From a checkpoint of a small transformer trained on Wikipedia: 0.748M parameters, tied embeddings.
Each number is 128 + 24 x the weight over the matrix's rms, rounded and kept within 0 to 255. Layers, rows and columns count from 0. Numbers have three digits each.

# layer 5 MLP down (transposed), 256x64, rms 0.237, rows 33-96, columns 32-63
116153143114128167153128160156111143124153172106126147161083082119137090141122156109133093088093
128120094135120158123080122175135129164065153157151134061119180103141117125134120121137113113132
150085093098138092139114087103128124140120130118137139156116105174140131125120149127119133185154
155118102122146090110142157131130131086133104095168108136138101100140142129133123075144144103091
144117158137136142131136181103075095131136118106128149161110096120107117142131123115161122110098
117142104104116128147122157139105147131152131098082097126138147151176156136127119135103157117152
135110142143121120104153131119147145147162096130100145144111089107147160127170125175154155116154
127089166151145090086118108152124166155146131151162164121177125112103134153129155162109085095153
092089127111112097132133110149129109096081124116101144150145078125126101105132124133120131125104
104130156121152133141141090119115122122101104131134184137103123128099135155156119127107109097144
162082148090137137105113096074131133134126147133148131144146067113109100101123127120117109095103
085092113153132116137106098080133116131122137143150138146142118134137139110151134090152135145134
103118142121190096120138153142126079096124126121171117167086108127138148118148152115135143080125
125120158124144110133154094157142143139149101125146117089113120137108121157144156109085098123158
136111138123163101134115126118140107129102108153127108104120111119092155136134137118136151134128
109102129114187091097096121122129102128105167130119167168149137148108120107133143119172155114194
120094156097121100109123087188123132137122134152100132104154114116128132116175109127115131113105
104121128184111158135131150115135123148141144123140141153138143121166140136106110120134105097123
136194112132178105144095131158154121118130125171147164120162121107123156098092122137108121128126
143110100162130117151104118119146122110148128141128205155148142153139154122132130155117127128076
101092126133117120146162103129159139102112094167141102154140101131117159157129108157138166175149
096135133100141158154113139128091106155116127133098131113115123122162174117117117105115085109085
112200179119121136139120163070105140126169146154128119158122125154165137119091139171158113148124
165112153170134122137080103147171102109100120133171143163183155154134114128129122107149122151149
068109091139124113085107164146125140102132160136110096107118138111128151166117099134075155145122
119102159106133148123152154129123162124153104135109101170118117082097125092116109116104146076163
147133107147140115133120144136146112111097068154117110132119136122142130116102136135128167133128
093202128097093133155125109121116127138155139111141126127165195122121168099125140102162150181142
114110135155113112130157122136136143157097128106081118126108155100101134143157151144112079134141
121116156089137135091119123140118141097120114119158164131127183199143176183129168132115143133155
181113090166079152123115090132149118142163155175161119130088085080141118149161140136123162144092
161110160116113158125121098151119124100170104109144178154128095181149107108136116092099134153112
112132156124136131106167138142109104127103113120125099183127163166142095127143147168158138140076
169111162151142110122127108129125141133151130149127096137127147126174164071107114133128153140160
141101120140160126123114125149132119129145132100153167142096110108100124135130101146105075122170
069121083102100175166168158098133153169140092105129119105118094154141123142083132153124106103105
153124111085152160111114165111093050135119128127150135162127145150074105154119182141111146115111
146075179118129099113154119115119124117147155124129100179161145124129100148171113103119134145100
079172109107166134114093147100158105152118125147121089077152118125130152084129110108104098157119
117132103175120093141135130129119130113134174112139131155134119148130121129158131118131122128124
153108085119101137118122153171115116113146107099126163113104100115107136126149090077076065144147
123155123099108149149141150115088125123148129097141109120131133170099134138114142082141091102116
123164091154117123120123137104138169138120105145194141086097095113152157104092095114181090156139
180147074143126071071135082135139110142132176125115144076093114139110115170146165135132105118101
125113122142141086117136098148181152157141180087122152158179127136142055185115115173164170123158
187122077106118131088130101116114131158106098146138134119159169190156096171164116138119119109155
146125125112131120186134109121178156118125131160171114165144131163114142119112146094134088143096
121144094096115149109148128157086119143141130079117116134140098065166101092102140145130140120112
119097107139150159091121103157174145104148099141138161113096110150121187131148126164185132121129
156140142115122104147133139120109127157137141153140155117090155146134163134119137106134114116122
160148122135111148118127108129177139113126094146131158140134118149135170141109152148090157121139
060119158128129106106146122128173153095152153121106061117142132122112107150072088163103183118104
120074062136130142141122124161119146118094130117126153109126111117131159157119123095116145101174
117136121160185125145119074136122135087157165104107137139079150143143140086097117107123096136131
138134114094137126099121108114149130121110074158158146148130096137096176114146097096157121096145
128113190132124104135144102089107189127128112181122106156152123109170100141162118130128150163128
154160103148158144159129086106102133133128103095118131122136103141102182089129179141155116105071
092126154121126108122139127131125110114164147097125066154154093114130103107115098182134114107118
138082155122128110139142148143118109150115123101164075139114135110129141136119134167126128134148
131125173148093107148153130119114090139092141137068078115126145132155095167165145144175124088129
106111052096131102097126144124110149117122135098164114065134155108157154070117159145122145138132
152107102147143106150158133155178131108139102136136127142129110094127102110104148088123133179153
094063124160124106085111141116138061070118150137131120093178124136125147142127155122136149109124
127120126121092139125139147106137155110137119123114083093093129096124111140114125137108169123144
# layer 5 MLP gate, 256x64, rms 0.527, rows 34-97, columns 32-63
132114095103109158097100148119114141166121108185128092127106114103140152135110134103156161147135
150123127181114133084091141078159112097089122118124115171111133107121125108159117160125169125123
160093120128165124142116095082126142189132070093119138135124139088113127126104099129158138122135
146121119133148143135160123119144146123163138156145157125117109119138090116082098128123121122133
186125086174112081076136097133120109130121108157144142136132102142177150130146089118122101095128
096107116133127082155182168148145102159141112091127119117101148132138111119135076173100133136074
159101076114120082095067129090090092121086078140139135147132158096130166141124132160088153102153
120118177150130147117188115113127092091127138117111109171127120115167086131079153101140093146131
139103079112131151155104124099140083163117160114136138128138138103133093126133146112150142147161
088157099108094082131099089143128100128103143176138164148154101164122122098124121126160103127121
114127113150118157102123148072153121141113097079106103135190133157144171104138124133137136117110
167093163136131125094146172198118099144138122173124169122176095176146100138111136140138139121083
115112108111125116136156121125171119104115144134166131176151133149130167143112149079129091137077
143153113106109133141124114135148115118156152097117106108127116158154124140092126103133119098117
182094097139137124110113112190143074064127146127103111153150111156127108137091115116134176144151
137121118134087160115115146121113139178097139124099151134164091114124122179139158133134153097143
110116138146129138117188148154152111113148135079149144149144129137153147153110142142142079096110
115090162126157063126147189153173129133122134131162138142117114146129145096138126113138112104111
077119115097121132119134134137124116121089119116112097112149122134132119139135143142129140080135
140076130139100131096121139158139133130133123148113093139145145149168140129118111101099140097128
145136122145071130119117163124135150175143129151125101114081082095163105151139185072142119132133
111095123153135186130102124116127133145138103155135159084155147118108129130157159121131127134127
111066132160128118092148156139130125124124155179155116154149152089101114126134158160127156167144
132123084154148085109119101089156130122109148140136158133152114096113132155136118110106176133127
106150123118127159111133159098130191113142107139171110133147121142118139103157092109136152143121
114138129140147102130125091126158126141135129119133127090121135153103098165117117146119121136127
125099088115127107122118114137125100183136110136151135132161217135134140114122122149107115088120
115132077163120102090105137155141123108113138107157120171094127126135169127133139110092091103133
157131121142129098112075117082144110136149134114121136152132152095153116112111125147172121086117
140112142141171103088113135099140104159133123149149136084125123094145093141096122157137168108132
156132146148123108152123118113147182109088149156114081168148141110125163076136147080168150099147
073131132116107123118126101125124099147098110109128104154115139164151122100123081079130133147178
194120136117132147107096111133119130174110134124124099159148142091127121134098130090106143135149
088120085134131163118131156113148188161150113124138153100119104167111081131095144176109181151117
157119145165168153134165131169181147125150129112111133092123153112134071117130110160134198077109
104121121100081112129142157127114108155131126151143108120111127124097143123141105113121152154088
165138116133111164110139144121149142130131183160113116150109134147134097137119160104114114151164
124145134156138152130149101188123063132098130153126149137118124118180114099188145182126114143141
140130119140128096132126136119125102152140140128159161147112116153153096131121108103139118132110
159181130136132157123110126157125148139119126150135092137135152163073115133077139114153141134152
158123091105129127154150067118093121168109135124131159122148068127151151129141151102114161111066
172134114178076125139159128124147137120077115152136133156134168124111087136110126120127064148138
149115118129126134082190115094135106095107156144100168139158135137127094157121159109119104183098
128157098104108118138124121130136121145170112148165109154120163090120090075132124130109132132137
127134114145154099128191094129147140143093111147095081176118143138158135131106119099136147123078
116145138115147124126128145106178124161116132159131131174160167073183126172128123091167139140171
120120121151152162105103101139120120180150134130122106100168144143103124082169108153113143144148
126116104115136109141113143120101121106105115125145142195116115129160168105086145136116146181113
086141156136126148091124137128124150135131143144132111116167114137119133121126115155140171145176
140124119131135122093097155118120110104104130128147169137116109146111152063132106130160115138092
116098127124109140140112115132125124151123128144137116164106141127156096137088191114169172127113
127076103095145117080127161074131108125183100086082129114146101106082166095123136150145100112115
148088131130090142109169104124202135124136115150124118124069104095150106145168109097156133097147
151139109127129097096144116116134071155125147137140152101105153120128132106137132176125124131159
106158116136107178106098112133100103132159133133136113134099096162104111089108117099120145113145
124113112155174115149154160162102156126131099151102146136113164091110123102143140115111122119090
078117130142151141143102127174154133168131125160141183113128151101148138154115189102089130156121
117128111154117144118112098109120136129138107146136094147167129136117112173094131112156134141125
138097118122131160098137158097132163161147101144182171140144161118081124109102159153150074152083
127098127104157110116175115120158100170129127113091144146123167109085135161116089111131128127153
129129120120123111167122138133123127129123098142147114100101134141091139101150118153153159143106
132123078168149094120125123113148120094059166143143109097171141134146099181174112077128129116144
119120147137108125114171118121092105140114165104122086130084136134170104101125112102151150137104
107145105131118128123135117127136148145113121084119142113118111120119091106126142136108108142137
# layer 5 MLP up, 256x64, rms 0.483, rows 34-97, columns 32-63
108134130098121148162160112149122143121136083167174118113164124131192113174127122161120163108129
133155105079126147120091120144088141162159144146163121172150105109150162115121106132133113154107
170130145137133141185150177110138111150167074125153107098105127082146122119142177142108171118153
109119135122140130124136150111103156139083119142114163140181112117147111112112117122113178064124
132102164162103145140124148120123114133124116128157138112091116162145140134129142128137133143133
101117145103126143139164154145129138123068150105130117119181165149150143107088124100151122180106
115129139127104100123128111130120098128045155140132126133138125149126163147163171171075106148140
162172122117161166060105136145134109126136149114135169153119141102147112123111144141146097101168
148162147109128128145103130104141128122080137112103108143149137155175052150124122119108132166174
114149120126153155124113111189112091128128167172106143118166116121102134138144137148171176202140
125122127116127136123139114133165158161119096148096160103144071102147144142108127138143193160086
135161086105117176112122124145132120178106134155147144131163109171136139130149116151116137128086
086141116140110154167115144184127147156076129121099168103148132094140124140131135148116132144160
142123134119098118102157125131125095140164133113158116169129133144123167138135141165162108109145
143175103137135146114068164146147103069101087117103131113137120160098104100139105144146127116116
117139123103117136112139120103131165079104113168139143088128136165105137118119147120086126088127
136129150094175131106131106099102136131114112118150110163087139137130114125149126138153130121112
146134124129090109142142116125108114123096113117157141162162152130179107160121083090119097088140
146122120118133138134139108128098103086099089122160139133155107129113137102140140136153133102165
067170064095127120135145128140119129126123123120104117087156123117106168110108089139173104127143
124143113135130109086106093094129090155169133123190202089138164110122108147139083171115156169188
122103135143151142079135158161066118115137092110109139118148165129090127130120139153085123117124
125153111075084139108152121073101101109120124152100111159129133148157154111103150142129168107087
149142111135173110111132140129128146151124123103135141106137142101138118148070108138136101138110
166096152140152119165086170136113126131127144118093152136145173106132116151146155126116159131163
138139134090118127080131082136136156111158167096173121163167114114108122142161157126164118106110
121121139155138113103170144150129142182106134120094119123130165165117129109129112170108124080143
130134157140148161111097142098163123150134101128128125161137157132203163081135129125138121074134
133122137135123122106147155130160137106146163156150145144142132118127112114128122181195158102135
154088132150117105132164102146180174160124151137120169091124132115136083153158098114116155142125
139148120107170119109141157153152092143141150091096142152159173131150137094094138169116122120161
118167163142128105162101125131141147093124094175143168091100132137100111129157138159146120102108
128103119140150170113132072171121126124151094111130171128180101137135166100099108094123134109111
109075109193134105099131135124139116143120177097118107125136082155126117195131127141133156153147
112094177127140146149168088135161142121118140125099131109170108134114137151125131159121097116111
099117093109108119142099103162132128146114144112106157138159115094142130126134086094172143172163
137115085178107099133120155144142121137158121153121134107093154194153120144082120100068125131144
157149136113129135114165180137153079081157155132124154175124110078112103137121086103117119149121
124078149133143133131139114143115108111092135141111096088111137143122135153098111130081158160135
100116159111100121123115105143151147130136105171130098152124176128127150152169151166146164148143
131138125155097147106102098138118150162095132117173131101102109098126157104153126084172135166126
187149122130147138142101175078173099135128157134100107159109169105103109131107134162130137140122
115113155125169153190130156094122147130109141105177147119142154082128118159127163136109093110139
159137118111155091132086105131139109128102120171156119159116101136096189103101121145155098065110
120149139158118150111143104127151157148126175139147127125108095078121095063124086093141090116159
145111103138107126108150131188107110149143177178166146146097091125166118152158123165174116142151
155139123130165101155128141113101135116108135162180151181122140131125102087116144140152113147128
116122148144143082140144138157147132118108131115137124172091165131135086127121115111147116180155
061107136103126127114146133132152114120107132102157149148116108154096145145122109103086130148155
070180134177117097136146135135145140094120119113135097125139102144127162124122172135098123108141
195119153125137136088209118119083141124069122169167133109140129128132113106107158146143140168143
117160134083143132088133120114093113119095137140143108172167117122074090152094107157097096120148
121189143140124117131105103101150131109143127173138134163172113122080142106110108116152118092139
123153119140133144170114118106105098118135102109137123094113153120172136123153140093132106085113
129180054118133147081110158139117156139142148142125118132138100125089078113144109180125120082128
174132098161142139088132132111171098112111150081095130109104138136142103144118137137139074112165
154145133155160137128107126160137086136178114133173177121125123169104140124094142109110122122114
090155115148081138140151132119128144158066115158107110095133116150152153150145127076103104124119
122093083120130168135109115115174129137129133123163154142143068099104163159165135098102130157153
122130192138123121136125115141116175121188108140142142130091109114103100068139079131159128115156
122136182113115137167150156127143142112135117147151143154161135142166112147137124120120110102163
107144110131093131121147135144106146100148113139101140139120117131134127130121131147127119101160
091143171102147104129125117118108129154145132117133094129192126106122141124125152139130123086109
124153104118146135126145094123175114104098111104128152172108126129112129140144131133125092143127